From a checkpoint of a small transformer trained on Wikipedia.
Training: a variant of SOAP for these matrices, 765M tokens, 5838 steps.
Each number is 500 + 40 x the weight over its row's rms, rounded and kept within 0 to 999. Layers, rows and columns count from 0. Numbers have three digits each. The size before them is the row's rms in percent of the matrix's.

# layer 4 MLP up, 1024x256, rms 0.11, rows 702-808, columns 192-255
110:493483471467554530539492520533520502513584491466473548531479478511551442520577518499542552533415503539541515560514476546564527483454503498452449443475561459383459460494557453560589518487433509
101:585462441508482518519524449548524456481466508505521578520493375542485426464560485541428499499472455552466545475548488522506559495513501489508506455529472492481509480517452477476531489501568568
100:496544504536518423519529480508433547488517560540525538508523526428529529568558513523514506534548517467499497507569530421424463470471456417520457472498559525473502563421506538520498493568460440
096:493528536481574487502494473550504464414488561461577437499532483552526475555482505494423553404480538518493566496574484485475439427499488602504491455514543476469510545501456573422562484483454469
093:470522496492539432466449492466565541532564496517535515460475488533469448482485506533514505486514599570572458447550553525451435594487535527466523460518477514522424405544485509420427405445552501
103:513523487511534485546530470529471541570503521524539451519499455518472411532528462558498444502402478494430555567498504503506399470532474482499460496502542529514537539533468482459572445545495408
098:495505487517471425522459459526507528494403551495505532533453461530465441483532551531486571536497510471499472486545457465531507532507512573526516514503491535424434488517515498481516522513459407
099:488479491579638490501540499484478517467556514467495505622490497511524478519466565477473537453513562485461450500516508515565496475533557482505594511469507535465441458498535542437521572525492472
095:412585479529492513539473534512495543437488558544501468513535504523457456492551508515429545450492538499491443521549549373442445477467515461471567523459457514462506525442531563474444544493436497
103:494505569505551500500497564410449492500507483424538504503483529544473498555515453463494556558471478491522515466584512533517498522501531472561555521506488458573562487542512515526483479541432508
094:495434486564466495464480487534479564476455616458493497504534528479530407471498419546536579510510444456511517557493520506500476476459510480479501485511507592446486507477446543506460461536549504
091:506488539497452513542522603455512508464446471458519522499480488487495520493421446538494486476538479540506479576450506519497544538485522603490449465437523488543589455546494507526506491569412511
094:539481473520536419430461532466562481461456509430490554544443532490469527444487489545497517477442410573455443465533485501473476472485530500455527476494492507526526530492495478409476474447462461
102:483539556484471496513551470501598471485468481476404516542476540498536497529459442566486450498451545456525447474447535560512539563488511577470426550514536509445547488556567421444464481560508493
091:501524453502481505522475507599517487547499514471508528497454532551536494528501501512528573562521550539441561469545476449474446494487470503601506453506381510488514465567513460480440516507514458
092:514545503480518467537499537480535528566504595494469480505514497393501535489491523494437535465464516486503524392541540488549390529517478488514467482502487530461562466429447458441514503439581579
104:466497438499523434530441549592538493492532461491463522520500499441526485504501484474583391481518531461479480474474519512565453495495496495481479549484525526437518487510511458495430626550516554
101:511496489446576552429553545487512538520472445465443516538481604525481531521454532497510466535523443490532452512526512544500560550476460452575489476482446520499498447479487502534472461444533527
097:503479520439544497560475467546475471516525478563491479412431551531531487483478536464431554518492519519517522510521527476459448519532547518481474541522536475509519544512526457524425402477483494
097:504491480554510455527495543562515482521510450538580442468506543590510598454471531457508595501420481534489515505520469400501495478449519507522483539475493476525519527428566503519493473481543478
099:535560497441480462460495535552485554507497452470485476524439552438506521482431500496507482475475520536468443494436530438490436499559487468517491506480478497462557542447484525444489542509470518
104:559490479520511527498507547431439453492615471551481552482514510478540444553502462476545535485475510587469496564450498436465561509501469424479426521470497482436487518475503498551586540467504509
105:525558517453470454668505438461462554488478535499491516495543535446514490620558492444512521425482419546463475507450483504511529447412568522482495481485484482506566581432485464446519480511452541
095:460461551482509541530516534496537451472468558394492545492542530533459578457456522512577515525486502458509505481434478460596495485535484557564468514541521454500471509473559504534513444504517579
105:534533501469541563488543512504516482458493513502491559513482506510444507490491546551488579522534507512419443489499510460569420487530516495505499537433494473542475425498488547470484513506455474
097:453441523592473456503505447499531521488534420466434481566459503481514486476452461501529497523469614516478507453502515582507530533468566493436496489463543493553483501539489506549542573518474439
106:463500482498506452447560518529467511453503486515550490511474543570579477458489490467503511568531445533496447537530445573461442526470538472571573494488496530525580609563440570450513500500469558
096:496525474453457444459457593483484495517562489477495412522457492506507541508412542480522510384457510468451471466620569548489513499531524466587532480526519460485460532510455525533535542508457457
094:408487525479436506556468524513477545578512501457468495498419478500486520617490466524485487540511428503567463544458492464521578456481482502433472515498506491569469488489519508497489469469487481
096:533462428485513475453477519549466535451522531535483518533522520499528474413470517481496436544476524553493519509477506533499497498584453412456552477541509494533564522525574506449543546515528529
118:556551500519481569538569562596485533538487500460426482429530527549495444460513492561466528526455512455514539487500515513538525465476543476505555412451542582536490433563535518540519534507478583
097:458478455436533547391487483473444509473507508549480506455468559549548559530567509453502554471537544452516463469423488475482501460430514561483543451559507555539539503531505510495479561425480466
087:530470488506507555550474498475486495455549474503531548457488515509482557444478506570453453483505503593432490581522516549550559517502485489429530502576591493425532503504490502494517488538414545
106:463465456435487464517515545494572632473493474509573486549483491487533458520501515608525536551597588431417499473475529539577537470501483515515461508534446474510534503548513480489499475581482540
107:446458468453454490486484484581465581551462438511492567497531573514504489520543522415471449466479480532541427543546512514509473525543525506452515457454493502592522482497508541636486529538455497
100:524450512543545475549462486446583510414505486487499529488481469597463443453513408462464505553487437553533511579526506486475522534514495531486531541533512490447600500391587490474448479527461502
103:462494584521472555440545482477468438577501595462521489547487509515464509542417497480531451535467564519548548483510580465522516445476594448508434450432549493492473516444500407429512472527462504
098:500527481506482450447474566484409456540474529544475476544446525524508539570471463487481488492497497533512414509498599489509520524570554488537480500477510493495521438502579503439531514492459464
099:470521502526500463544539536465565467541475450477513528515460490508492472533512468537471449478598481560474498556430442508590462424446471489460446472486531486552511465484521477499578495524568498
098:468512518445495497528515471509456463488431486450518510493615491569480484463430511403551472578490498513489567587510560520568484534504467458500496546491511444496459505527500464472466445541497521
097:440548528522521424572531504503475501494534487545526490486544547495417574515481512544474528467507410450481527553514485491528478531470488461504495477420454534462549474514493550527435547512534543
105:503497564507459495483534455544493536583408426490494502530452507487522537526436539575513469477483527466542494566561507483535543525459496477499395494467556476540451489526528526493508543485424468
091:494451552522606490438467514456461485556561551533480464438525442492508520471529534566594541522528547471453527501427485429533418490514501494541498490440472507509509527444546460492527551451434513
102:479522447514470555426516503545528535482536513474445484448521538441517448526496473445518462481492515563516514446509505482454432586549502501527478527512557450507481474510493501447458483470441492
102:572565524484468455523469484526513468525511506459572472528475479486451490461492471492520473537498491442462499490451409532515531473528431461531534427541602515506510518491613439470545491561468469
099:447539408476483502472534470517558587446499497507546488569499520566530505584596496499548523537501439527460415437513533508524460545518571528432516474527439578428579626486493427497477570476468522
098:469504509539507538543496559527538526545513419518504540451502535475565509480454452504451484487526539466540411506540499499452496519484553455589552546472505528493505583495516480505535490503433615
101:538576551462574450446482476530420534532492463461500417514446468587416491536487464509527533496569494431518489460520494568537529535584550506470484476545532447437440519513464508483506445524410527
096:471508463504529465498494483510501462503499515472450500492441451602512525550513506423444499566526491491554539436539489470465490535560575480508539495538550488461443395513543513488450471466514481
102:427489552460465480550493531532466484478538572512472525529430474603487487477514483545584462504519504498534479456441542489461513521600414535560483548557511531444513540515493471492451454510506555
082:569462532432452531455500548521518535519576449530528475422466485457496542522567484462564515551539517409482482509488458471493506493428528531507495479518537539528422522505514468447448509527546531
099:408441499394503437413535550476490522481437497506530554494427401473490445532525515489509498550522504497462451497542484471471482468462511521480501552529473521529523510446523494509490482443429493
104:392458487589530554499557607508546441546440486504459501543484486449555474531485520545496447482555532542472442564480447456420490505549564522436451441440552525475500476501505428447528476500414533
104:429450522418492604455534576522549519542465424550526501532557533505498486497488474489537484559480526536508439502537538486491458494475416559520502537519438467464465478489488492512560462505446466
099:449499458512450448494513510498490532495527557522478463530512497562460460495501506496501516489495479546475528552492488576449433559539560540489572553491476501499550496502521486496471502541439565
098:534480586396449491531536515521464447593523470511507549568496503487486491517488545466503534423488509485515549581514506477438438487434441469511526433603458496515534503503539556486494517531498475
092:514498491510471503478490511537437398519479469482551428554477497579473522521422497451520562502606467502497519534529477502489536492521534483467488489534525535508492548547484519410502565438526453
118:518476463495450537499486459528504525450461475430478523551477523532465470516550524426506517508503493497484499522494488515456518483547536556632504502483546563576585483523448534478444505497462516
096:540456537528485494520493463504514472581507594476507495493586524457468588491483513514551497459431579526462526483483504448508563469510525499479523429494540467430504449445511406466440441551481531
104:531411606540545448475557501542491559566515505502487507481528552579483530504506412453599453503420510443505442495484504530472559514453465499466473513525523459478453532520519482531485528425500481
103:483502450462477422583498551493510576482516535419495479440473444442558531469394520505469539509513469507521461520531562423418476523466486537456485464509498482565428497460502527487459506429502437
099:553448538491509402442494509445490502442475545486479550514422507556520447527548569518482430562483557469489511558500521492556499458564476451453509506442484515458512586434483536473503418556503494
100:500451559544472520527538510490507464519528497509530545446450457447547504549455510518505516511508503531495456543511559448535502444573555506501530511489516527534520490549504504559532471465518476
094:509480471481558555524475543542526457416506454533504520501517500503495549493526526502488550443445407461456465528522560601500504460458577505443456454494458472480484431439469500494464474525528533
099:604490505553467509472518558521512507466480449486508443553528538485496474523508540500521511550542459561486510500536538489517529455481565487457564467469552569551495561501510483517487513569500492
100:436516494553483492405462481496485514519531473484435504516490488564494473473510496578526523518492456540477449525546515479471499521474513459456507563446545545496536458454473499529452552504559546
101:482544483483542567497497525568548505495450510527497568439446486512537443542584522440512462483456442508549506536526474480531504478471476486491426434440527479539461504493521508504507461506582526
106:492465491568493539565453522509495483506505514415502501489522477453499488446523423553523559456546518456532517483500491509491504467499525493513527502467477507459446542501545479538507405500515476
113:549434544574514461485519537496477493436520461497520466478452497543506506472434533445535578481459458542503401454488477497507545529459481498436495497499460506530516536503481524566574532507446476
096:508487510531471507554512516448513502588425430506525557537456427562493510547518507425500426512527444525543468463533468510465513507578477522457568526484539424579517545444504570454473536503459451
100:481478540437519399520503457516492603528529554474524531494476437440435533468544496479486450487519489469491542505534466524537489484498463518494470526439485465500459496520496458464456498450494500
097:431589438503463471500568509535450484472467546533480498489472515585502578533502549543498506492498487470440531432541478503608576488540479501439445559472415451451535426515448491485439535432532484
093:515478461510478408530458425510505508465506519537471398526464515510483510564439472542547577471516430552465487457537521572468450514549485491475447501468451516539525479571561506501451474464579552
092:488508493425501502435454489523489481539501482479524486571501471498554517562587478564547462534595546494508548568534562456521478560565495425504432511521499442427528492461492529435488578509458526
105:509440539570533494504530590568511469479495562434533487477588572496565602589480559483458502506499494564470426521520528509510473507437474466493522482471477456433466473481503542516564469484546446
103:544512496452500544476496512466492506478486449492404502540539512515514420507498433507492515521542524491538553503528473471497551447447501458477494478502533520516469464496546504443482503515517550
114:527498464468545465444516469517477546497516477528450442552531496481475455444500541487429570566527520452519525519431555449449510520496447523545572520448449546549516461500462454456485547501494582
096:505534529568506472483515558496519499530478463559492440511525492472473548544486489605451486543497505483501466542535472550525426557527501509520478459452543519543487514478533476477496513522558489
102:547471512544550477506480450484531579436537493460542478458470483551497403491521474483579435575476498524509509520480493488506473667520443525506483460502495528556476428519502471475506493456548465
095:457535426546528468505508465485504530580469560504435470485497474460482486533468445364500472520511479525440546507532480539526458535479508484460500412494548470542484442437522497429457503458512509
094:484519449496498501545545540521457497457528522479529542538503565602534528569538522489529485505492490519519538501556455584519489551577504474538572505504489462455507481473428477534553443477521588
098:495480533496489502478470464545472492456495542523515528555468506501473410448447455512447469505497509480487485523485459453459448523457507495484506461494548600440477562504525591481526473622490530
098:499443527462521496480497461498549437558468437444475490562557503485480483488528498520477531481461564528465425486557521526518535436506479496488487491486459495607481426498546465445469501439476560
100:536519496520513495536482558530465542492545527464556490498454433469477531576526481482518515505508469522471521547529515454508544499578474531430396510487513544518515571492423496564522552526459499
101:463476458546479572478458541469418512526473427551449561508462579496584427454462588529508481512489527523492471491443496490487439540501515523389452485510485505516515602486504507454533491486517501
113:530493450490531519583516579530624506403513579517441437466486489446456495495488496454464529540461486432444425506487460430518467542473569441546565548563472489495528557532569534478474491534534566
108:530445436529522453535487484423550517563527477484403516487536497520482507488509488539510580472478516530527523510421508582504440458504494557501445596516568472496551543545472507562495532502498615
096:543460464546495519576498480475520528456454480536437478573453543437468502500383464545476534510509518454433537513499445472430513487508522528464501460438503452549512514537534501476464404467474503
094:509524468527562553438448484536488528472478457484503459438482559519538507508478521554528564460449475488502419487437463495474494489519525523444600443523498572459523558509472398489549431477558499
092:531498586441462527501467479507515496593519490462522524442534508475491532577509506489537462512493522496515447456459488569483507460486544500529508503476526498476487534512459468496445467543550523
097:396516487484501514574466493525541509485484419511496505528501536434451540532556485505487535586477502442414437425514519458537526510496422531480532494515543483555493562450445494495605556478437461
097:579530509486525472498539468469446531558458530575502503506513503532543461460486484525485510488547473451477493512523522539466448465509444547490542528521557518512518571482442492422510530451548507
100:540492434455543469551468482561503522531466472507457409521504478519577509563539455532532515499550481585480522526465540496435478479467508495403480476425470558494484483428447466544500521569490525
103:498531478551500439579491581530457490481510478476493487461531486447451589501488430476515460550473500471513492520473475564485516484526469533453530491516481461520517498543521462577519469555487515
107:513499526471558418521450513457537536461556507518550448462479451541539527558518523438499518502458451433534528524478517483474538577497473486462512450472491518503542498450445495515487558492488422
101:461529526503507469517475612572463496476500510502517515508432501512465537439520459549465519546489493527548599528450446530564512474502525496514458482477514508538471490484488493511574452547451510
091:398601469544439527569536531468526535536498473567482472485442459487457453518513581510548487446508464509453487531567537550492544469474470525505427506511473425555472531533478571497501554483476493
099:497488508499555539461475536557397482505533559456500450555478409439495434455493479518501426502460470565473500513585479506522445494442473536521456542481521429488489508505502499556458497543486547
090:477520547477542438474533484451528531514495472492471430461487556524545559476450494507543514533494534504430418519495416454465481489553564478500472455558549505511509484472479434463510517539461581
104:499435449525482502476461445531484507491512505520501547464449559440547500524501467409501474486467522506471449563444500497474532484499516522573580521409508497542512514523519468532528561561474412
097:497545474528510548562479543532500477487493450572537496493475446553534503472464495469462499579529574546514492518510483460494469509521483515465533457585482480580513454491503509510458479515484524
111:553523511457450543444463543521433521511514470530466488471487501563533503545428481484509450497531557526511502527472480446534504466452530476496489527431497524442465489510547522565517472479541473
110:533518511558451443408447517559523521410539538497494536497513421463542484461444479527466548498505493524465483497431492543510498468487548486557525417431485507496483461470479518502574466465488510
103:533440476481494487512459595507490468530476484482556464541492485512479439516478514496503474517555532517523522494574509522560517549515564525477515461444526552507503557453510532488479508510522494
096:483499486499468528524493424607438439547495437450496475511499425501496551562455541531436571593482427494495507519481531404532539553520455528496497466449516511522514487504514545500560559545551512
102:533546467594512506480526488489487564473473502420500472447532526511570531467463500507513548488471472463437461468521513469554476529449420427537505464479523523490525532501536485588464501489490500
099:479492495476562465516497441545534553508468413497486505535399534464513495393461554544462507465570498488518490528512565507526545515484531488475461536564549521450504514589514509470495498560442480
# layer 4 MLP down (transposed), 1024x256, rms 0.106, rows 702-808, columns 192-255
101:459495517498503470444528511472520463475523484498461539504504456570474454521429547538496500487464435509474484473507451524520452524483530525503435523536599491460553464447509512507488477456527500
096:513467512454456447452428525479539504565452510537482513516528487496512486454425567519555484483520490526446515482568509430457495438520475492492467513515462472466497501552499511480466440494481422
097:498467516485522509463546549504511510464523497458461506534517441504482529507501532457463531503504509537492452451479513553494570478478547459494515442418461487599555590519534548502496542476561561
102:538511455434501437459521526477470515439436508537456457524470433503543518457518542468518516526585463495474504485519552503448445556450476527497534554492473484486451460412487519534504520493556510
090:530497489419494515486501451464405495534502543554510449468506486494547518434476503498414459503475406440450537480536486476429503447529481438507473512471497506489514526501447440475555539462539509
101:515497523500461499498472509470515496457496437471580534453501429531493455470562506394532521557525561497560494484489452509546557513537537566500518525507565400501503454477440551542549525470518577
093:449516482501598538477497560462440516480582404500517527514578516439468540541495473462481478477487473533514555527445568471458531417491546463468441564534464490557573500507453496541512518476537502
091:466556478446499516485450462523523493530491448561449461509460491503447588511425489494519463460508420498543465506496583520570514462514480445507541539562498479448504556559526498491451468510505553
099:498530545448467526505506446516536482534503508390497488482540498485533573560476493513591481489551481513496528457487523572541466424505520500509437465549544489492541529453474453467563540518534505
107:533514400500529580502550502559541534530524452547496570491482565546502552472606470456494557488503499459539550454487511422532458490407471477556510504555485483443515541492453492486489513501502530
091:517529519478506502513461469565504407529541480443559465422495456492480507478541534508513362486461476480492514465539462545575489482560515472452504516477455504464476478472540438469547457520507487
093:459524462425511544447461523553494450487511521464511487480500532538452576560581510452514505530459519502554517462491550576412523416535448467486518471567470555479468550477504477499543493524545529
097:508494523450437440479528416472502615473481532467563513476467476574458529469515537516524476431489485530486476534501493412569518515493546570541501524506544514476585540445532499477438526468552515
100:463457579463529472458498491529480529530480530489549491497451437450452577508525479559491500512541518513475524517464491472437464522541520564512480459454469474413529520511498503472542464434430472
092:470446521524497513549462499463543513453493468525578549486527509454490534481552482504490398466562553511558447541546546492514522467522506532431439506506543429468522545493439512509493531390514530
100:445437533521516505480515440506476481402499464521531495508479496540442485469546475518558417536465518533526466529477510504482595520547525472471530523519520569542499540565538523583497515547384442
104:529534479530546443460515527339516530481534476497465476428485532565413556502480527570410557524531487490516587475565506475531506478423538488446560544513483499511501482460488520463520476508494479
100:504493501479448484525478520461465533511518441456491495470448461507489520541469512485460458503493454440518561513426533504481430492514467423439494496545469413495499512466517452471553480544526540
092:514547510501540512538549518512501470473529506489567502570543434473539481587572499471443427513526515441426471485450465491579478489515496505449490578523487532516541482461496519493500535467488513
095:510479526508512535467456509520452452467461514454483511503461535532540485539458484607514539459501503518499538531556503534469592513442539534500538508497509493574523538483483520631510514470478535
128:565484527403472485485534492492536543505549471546502480521496547454543551403509528504571503529510457491464456532471482489525513532485489501513525502496495484502525553453509432427473489470496511
107:484487498477531528579523467535563455560491476557536498355513516485517546527473473457545557490443486538555528557530529529431487473497416461494519498481496484549512487572509500500485510465485445
102:517489518491529453544469512509488527464497508487556496526448416509443446445457518531458550467479511482539528448495509482430531480415508514519482451458498544459492485530509533505477530528453560
093:429537569504536488464462463495550495545488478498540427498425448563549386523478511495492437532498519486501546567558449545498468528459516472444586481515504522562553446504455470429454596516528489
107:550475449452501418455570515539562485449485411498504423515594472495543490560452451514553467494511554537478452534508487485481486534536500546440471534499548518503579537547506512547512508547440474
106:521467538538469465482520498419557465523562539530488495420501504559477503523469478507518431433511536592458499530588522462510523503503554538445486571499474511463508504445500520483518488498458460
108:487453498515515507484507503491500470435544530498469503461469571534482550489468488452531525588490474537478574508466485443492491522574474505492493433550528503439533520487457515412507532480507532
095:485458548487495486546562514409538450473506421425460456488515560503487499507524550506423468580429458427452500514512494493486495483568429521479555563537471476452494525566498541427530486468532478
092:567523490521544487525525500456452514452567486469528461469559450474491560495533474501500566486540452505442521403554425464508506474527503542554435458488505481427499505526420527522513491509566475
093:503525582445531491542479460528541425540523530546549464485491520498497499546496416511592545484517537460531406553472480488568458530413521566530538507490447504436463528460462448488508547566475556
112:500476594516440459521514575572482577519512569494494482496445579539509420525492465520472521500502458459507497525513477498468499441466582474491449572490481576480538485468565470570529548464548441
099:464505538566557518521465572476536441485434451518533532487459475456514538479525466510540476472503501562440465577508550534558472525546493511398508589526403515495499508532540414515493419497470469
090:444515475505562476525464496513508408510455494543487476519516495502540524528518417477542531498499447412515459446482493532503505502457493490521469562522417513487544480548491508507567490469529466
109:544498447573553473511472493528517454482526502424496495467549528486509553425461594597474422498507510525476494499445555456511466520476468506546508491595491558491528512509527517489533528520489494
104:463482485472439529531502474422547601465523513554471430534390413472519513502495474498538472558499494475477482457496490488562499453497418567525493569493491560494523513459455444448568518546507486
103:533496488440395547526505486565517542589594522499493599483500544481486511475469415511501488491519535470498505456512574462480562535542473532491480486581579489525480487476526524431476476568520476
102:489525529444486538517553492501495529473533545423489478519498510539514494469523487516512471485564558504468497477484442451485465479420475549480525510497514446425428516442464544574528564465469481
107:494541465458452524415521514508435474499508484597549516516524522483485523531463492547488420454470495516502476512537552497467473542575472447476556494457441506558575499528566533464509493479400485
095:581439462452489555503519452504518443443533453451494471509469497493492508387518438477473462470524434528487512525484509481482582496476537493502468444471562458444544528506515532523622577521473426
113:448429516504447482481511462512497494505489488480489484568542492536476496456457509456507513495518538446476548547531465537570493499535431456516459527524476523413471532497578492476481477545562486
101:485420472458446531527529508490509509419500509455460459528529558519497523496565577511519578500511502476535473427503455492465474477540530483506478498511536514511530521479446460468501459502489487
114:453526547459495461522518502489533530531537546513472466525433471490430533368466428453474529490504492466535516490517504468505489433444490543509523465528521451476502481466497503460469575522488498
092:542430492449558502444483446533509491479456484496509480471488523476542471457477528466445497419428492524472455545487552571542456502483504466494514432531439483478526524536532464424452487485602498
100:497572556484467502485545478523492544566524456490586586513513486515492471529459478514489491478538537436496525479495551460394550454490498520489510395527516514493558486483488565485481504465563508
105:405519441560491552494477446484505528515499475450523480501444586506444478465594479568523510450499496502475557425423476586424493518499469464487503487547541558535530540524453511507550521530482512
096:538518605498564437523495477480449452542511505470470509464481467473468504468432544514451480489518565474474554510482470541460520433533459554549533530413543422541417423525524501468522530435551450
091:455502450493501488538453540490481500552496541446550510478459496470447490528442536467508473497466490501536514532518507463542416477469481463510575605505515464513487423532577555500431525472500512
095:554460494396515482512517492557532522520403475516477463524536482496538506476601482494542437523502487486458565598519524505445486458552528427534560515486479540538544547481544563467543485537533487
101:525519496473456530544427476522486510464517482552476514428454466452488525474482509506475450482560536466586483467505504566498475437492401535474485536500497457531484419442485492503496479476536567
105:497461541372543473511416515536467542412479529463546506499519484550508488466532498426444513455512472497530436494470510485508481539500545472499478565513459536556516540558449455539471394452551574
096:510444448544573463485518503550482457459459564468502532559559514503530481559416447501433469501462474559589572499545542507481533539544488497492496528526549471494597492527477531568566431501502508
088:515476490543471566518485475490491518492466487505539521426640528552462448463462546514470460475524497449567479463568545545594489465403482566536531566535521487489446519482462417475495484542472541
099:550509468488497503455515548495572590552567467520491493524473614549538505554557467557574482461421482476501553394461517494567521505507542532530603565483574433450533489500454505462513479449489575
093:584562463492504476438539502478490535495533492465526534552508507554483470520529529496484546525458535494506458517468486517432501604553489442483522539452527577537432512502557434442493478492514571
098:501518533502465478462492464534445551527555411495529474471502551498502522452463564516457501525524468425540443462567462477559530485479472500505466456472515519469514503495448489475572559519469488
098:596470481505435495599507556493531459500447532498456518460503485533476493525528455499530626527544500463522460568559473549432458510443463487484502499511483486501502491503566519480524476526545477
092:485535543558555494449472484518508552554517542502575603521484492454580452527526536513499489485491470507463553491524530460408440468527442577540556499519501533465514485556526504488471514500540467
111:506499464521472551568546461482468539461454519439465433470468582524435473528541526482458530445455484530437471486476479514469495541516490535604444542466531456606543362484411559463468534447457522
101:518515549459551466562530505540464488486463476510444490546478510519464423492513509414466517512512504511470507505539498418487543495462484518416485557548524471486439499534540521533483507447516476
101:508445487543534564498563601527499555527502444472516575514565530544527501490517505486487458545532501494508496515542540494524455567426475556477450490607442554434535545494544511531499493513544542
104:533476490490464444508529493505508524544487564512520474582416477550522559486506528468511420514501427567530507461495492511477502449501525461541522490491531450441485483518512506503418371477470539
096:526570508445402448481488456430493516521548442460492512564535528541528510517527504513498522536567529493440479523467456436462505433541525461483482483460583374461599543487481506413461476472529500
103:451501451505472489462495470503533546456514476503543534489473459493455471552480569522547522488484539513512449477499619463575456549562518545547556523445468470475516555438505484533588494526504497
092:526487597484472530504446471479477471548541574501503532497545528532396546477531534452490425446501472557564590499512466472482484499506508470470492566548512574518516521518494510517497487540422537
103:456403487479490560466501536481487479473446567502481455550533532472478498546512530570510495520475524481521544511581479569542517523489556480456469513469492523471452446530563536510424461515454489
099:428581518503519458502513457472455431501512456489540463505554418457548527475428433479469517502480537547495473489530432533441489444479485547542475435580505484488508451558452512500508463541517541
107:434503589556439568524520517543513472509481592556470506539499440438536416475462457496501516497573502445563469519516483496480443586488460566465489483479453517499525478510523506476516476427521495
107:417611520527512485499516459511515539520479509473497481491474435562467450543499484451573480461489552480481518581563512517495451560426444542555473546454484421476494511527481536518530476485481527
109:521543544493456470495540530515496470504510548514517536523467486531527559469484518453522574507445505501466563438493469476548501529555498438542509474550442540519476514484517515526392507488522478
088:556522456438468518484440510516499446452531551488464484544528518477579476542534461485554561493566531428505478564496475485557459466483525545483480453533457506416495511440548428536524455522508459
100:529505525458564486440502508440430483489480438592439503471508512546611508517504465511567504556444507494478490472441507423458480481533605533498581425567535502508510445482547533551555493561487491
092:466475448524575526478437526497486498518429420475494497526476552472507436483527516509458468480494511494508503469417551521473492535513557511543452488455503486500510473513559576540559473505450499
091:481503449528491493517445512456510538457512506496507506464482497505469456499525482463529459470476498441498510488476503512504466519528506587536583569467495529503459443362478515487526551522462434
094:551496513519527462587558476453580496473592503475413541429503525479425525496447471444475537425413479496498500372529496497470586505523541563570610555488455554516528496573472520488484455449533508
106:525471500490495532549463510440467451611482523501480509478498494533554548507562497429519480505499447512456526484502487524511482492528537419476563519478476513491508503539538494463433540520495468
102:449457530448464559559539484464615516442500468512483432465524539508496438554535562490494504503490506569454558444540421579521432475427508576475501476519494558488519485495413486541626504507538494
097:535547543524507499511492471547486527468491497491513503542499410477474475513486585517433463505470537457540448552487473513496481495562519493495515509487487446452444423469525539524429482440411524
095:466472579439490507540515423552509476500489524514550493445524554511454480577458415461547534467468480484577540482470500456441507489501559479543432497466500459517497504510514438567534556449494511
108:464458514526502498487540561547556508445488534499534541575523518557444466509486472554519462576527574579531443439442431476552539509539458547473410491562561468552434535458478533495438527517550512
091:526530594464463525526486520488482533559495498520479532457507538543487463566515511512465439461470521447436542512509575531540443543536435443507468430511451524537527509540476473520432509472481475
093:533481524492480477461464478501508478495475512493454451501454499486504440400539529581495522474482493441475540514546484535456468499493492519408451476506483541545452490488487578508487525528521455
101:451513554395552464497573516503493545529421492478531490374528529537512502580552492465584585492468438508489518507501551486513526509378513500491464518478474480502496469472500515450471534457560480
100:446491483594481394501483543451537513521457525502486452515490448461438508516455524389564468540529516533476501518441437469497512511549510473430474424453521538551496585529456514487505536535480431
084:522528486521490486483528437519549449486543505453475543415494460503533473510503531524469486520504444499528548519565460519470513518530544485477477475467458461532505412508484562481495465465561512
101:382375477505491532468530484445545462507557549601523570554512527452528556494519482477434442565484525484473524539440479478499467491484415490468480463522443470509520465474554470533463471504473459
104:401578602503495537589515512454491538534470522507481554525504543517462452504486508474479463563480546449489504497460529450514454533507471494493528476504499528497537501487512447502506486419450528
108:435570453472484516547515513456522466476462492570474441518557448506443516512458547467467547524554523420545515458537480533526520495429548579541530535437481538434500509475399553506592446496448530
105:535382410488569428499423531506481488516496533514519516539498514518449501493516426488525456553468528497549517537469542468512424469499507452536518510493483461525492515418389455523483488485511544
089:529485518490475489493579528503482465533559580529488523503485485471462465517525457494468511411512526522471540517516517548501514519476379483495443498471455426502495486538402508544522532452514471
099:531485452452533465468559495535483482460429507549494516474493498555500506440516452497458479461449439548547512536525482444502485520527456529568559516477479496548469421510470468519573505446521507
095:433483514487500549507493363513570476516515488440471559493542447486460438529462538499489504451480497472496510502491477519468571486522524545485469477487535432516522540506574565490472517511523538
098:416586522574473556502507537509512460431467447431474487517497434438458558552529544534540485525466535528457464475481445543426559518443546443546476431453447506494531438568547523520483549473460512
099:584489591522568520463457473516427541469435517508464519513559567497506571465487563498500532535498527436505528526522518524624525495485512447476528510539514449527478541541447479617457488510500437
107:459444537512507505527536533451466449537541495473452507495539491512426569492461527552530524448524496521449518455382392468514484539496554542474524581493383498544538526478473561517502565583460526
107:537494520454424461519510519537549468559570490456440467567484556537459607498523474481480498482453485496497491502467530449516488529507560496510526482513451507529484517479534466586495527489528461
101:515491478538549456531512516512522444457534515498536511530434446476561435491503489480542427546495449534521459562462558437481534491499464592495550509453433491490521505471453555517565473451504465
086:547460584456442417500475510458423494432519574495493479486547547453535583486565466468443501478490460432554465431441505497521509477507479444500484495537505509444529550515471522520485517464409484
099:481519502498474551534580492587526515476450459609502480511482516527544467497609476467514479492537493471459519508527437482555501525529474504458546522483382484511540540550431513439506550479466532
086:549515485498494534502548446548504437484529515475506518575505488491479535510435455474480462492486484465531554491533452474532391450463473568554541530484467497553500516446538506510510475443538473
097:461514518527516509495513451450495561497446505545525497500458524493512461572438486433490489437514520497482473444501487599516492546510487442512464444514446479482453535538466499472496508381509446
105:475521472504508483599566450486508454479520463468529522572571478512517497525545514442542563534487501423493506487501487474543551490530427561545530505576463534486414529486440582510480487463501542
117:469488482460497434428582476560495521513480491430589517440490496558449517477515535512566584484427517471465521515510426490591503506472555532558485482554505517486517500447552481506571455467460481
110:563537511517489470549494517472469410444525496463472508495533484464520496448495490545478556436439484507466504481503495536526523433535483498512524526438426505548588534425514497521590446511495455
093:481453465479554532476598506533493530543565522518491488517485470521504492504534594501474519518536417505513365555505516495533491520472581475465490511456467509500519571498561472471501529485476445
103:503516553558552456527517526429474540513587464408538526487513471498497438544506532507532411460474513463560492499549490519446536526439507623517522564461515537551549465471505576492526493551496475
097:486515552476494484477495488469479531444492441552519440474452496497496522464501495503482550604504449481511480563574572484456435512466483538478517524502514525520482430487471539539517497482458516
100:459490502539549544425507487528524457477513486498580452600519466434515439573499584514458548497486510460524607499417528524523480510562441506493517474493467496500449543501543505480465476499476445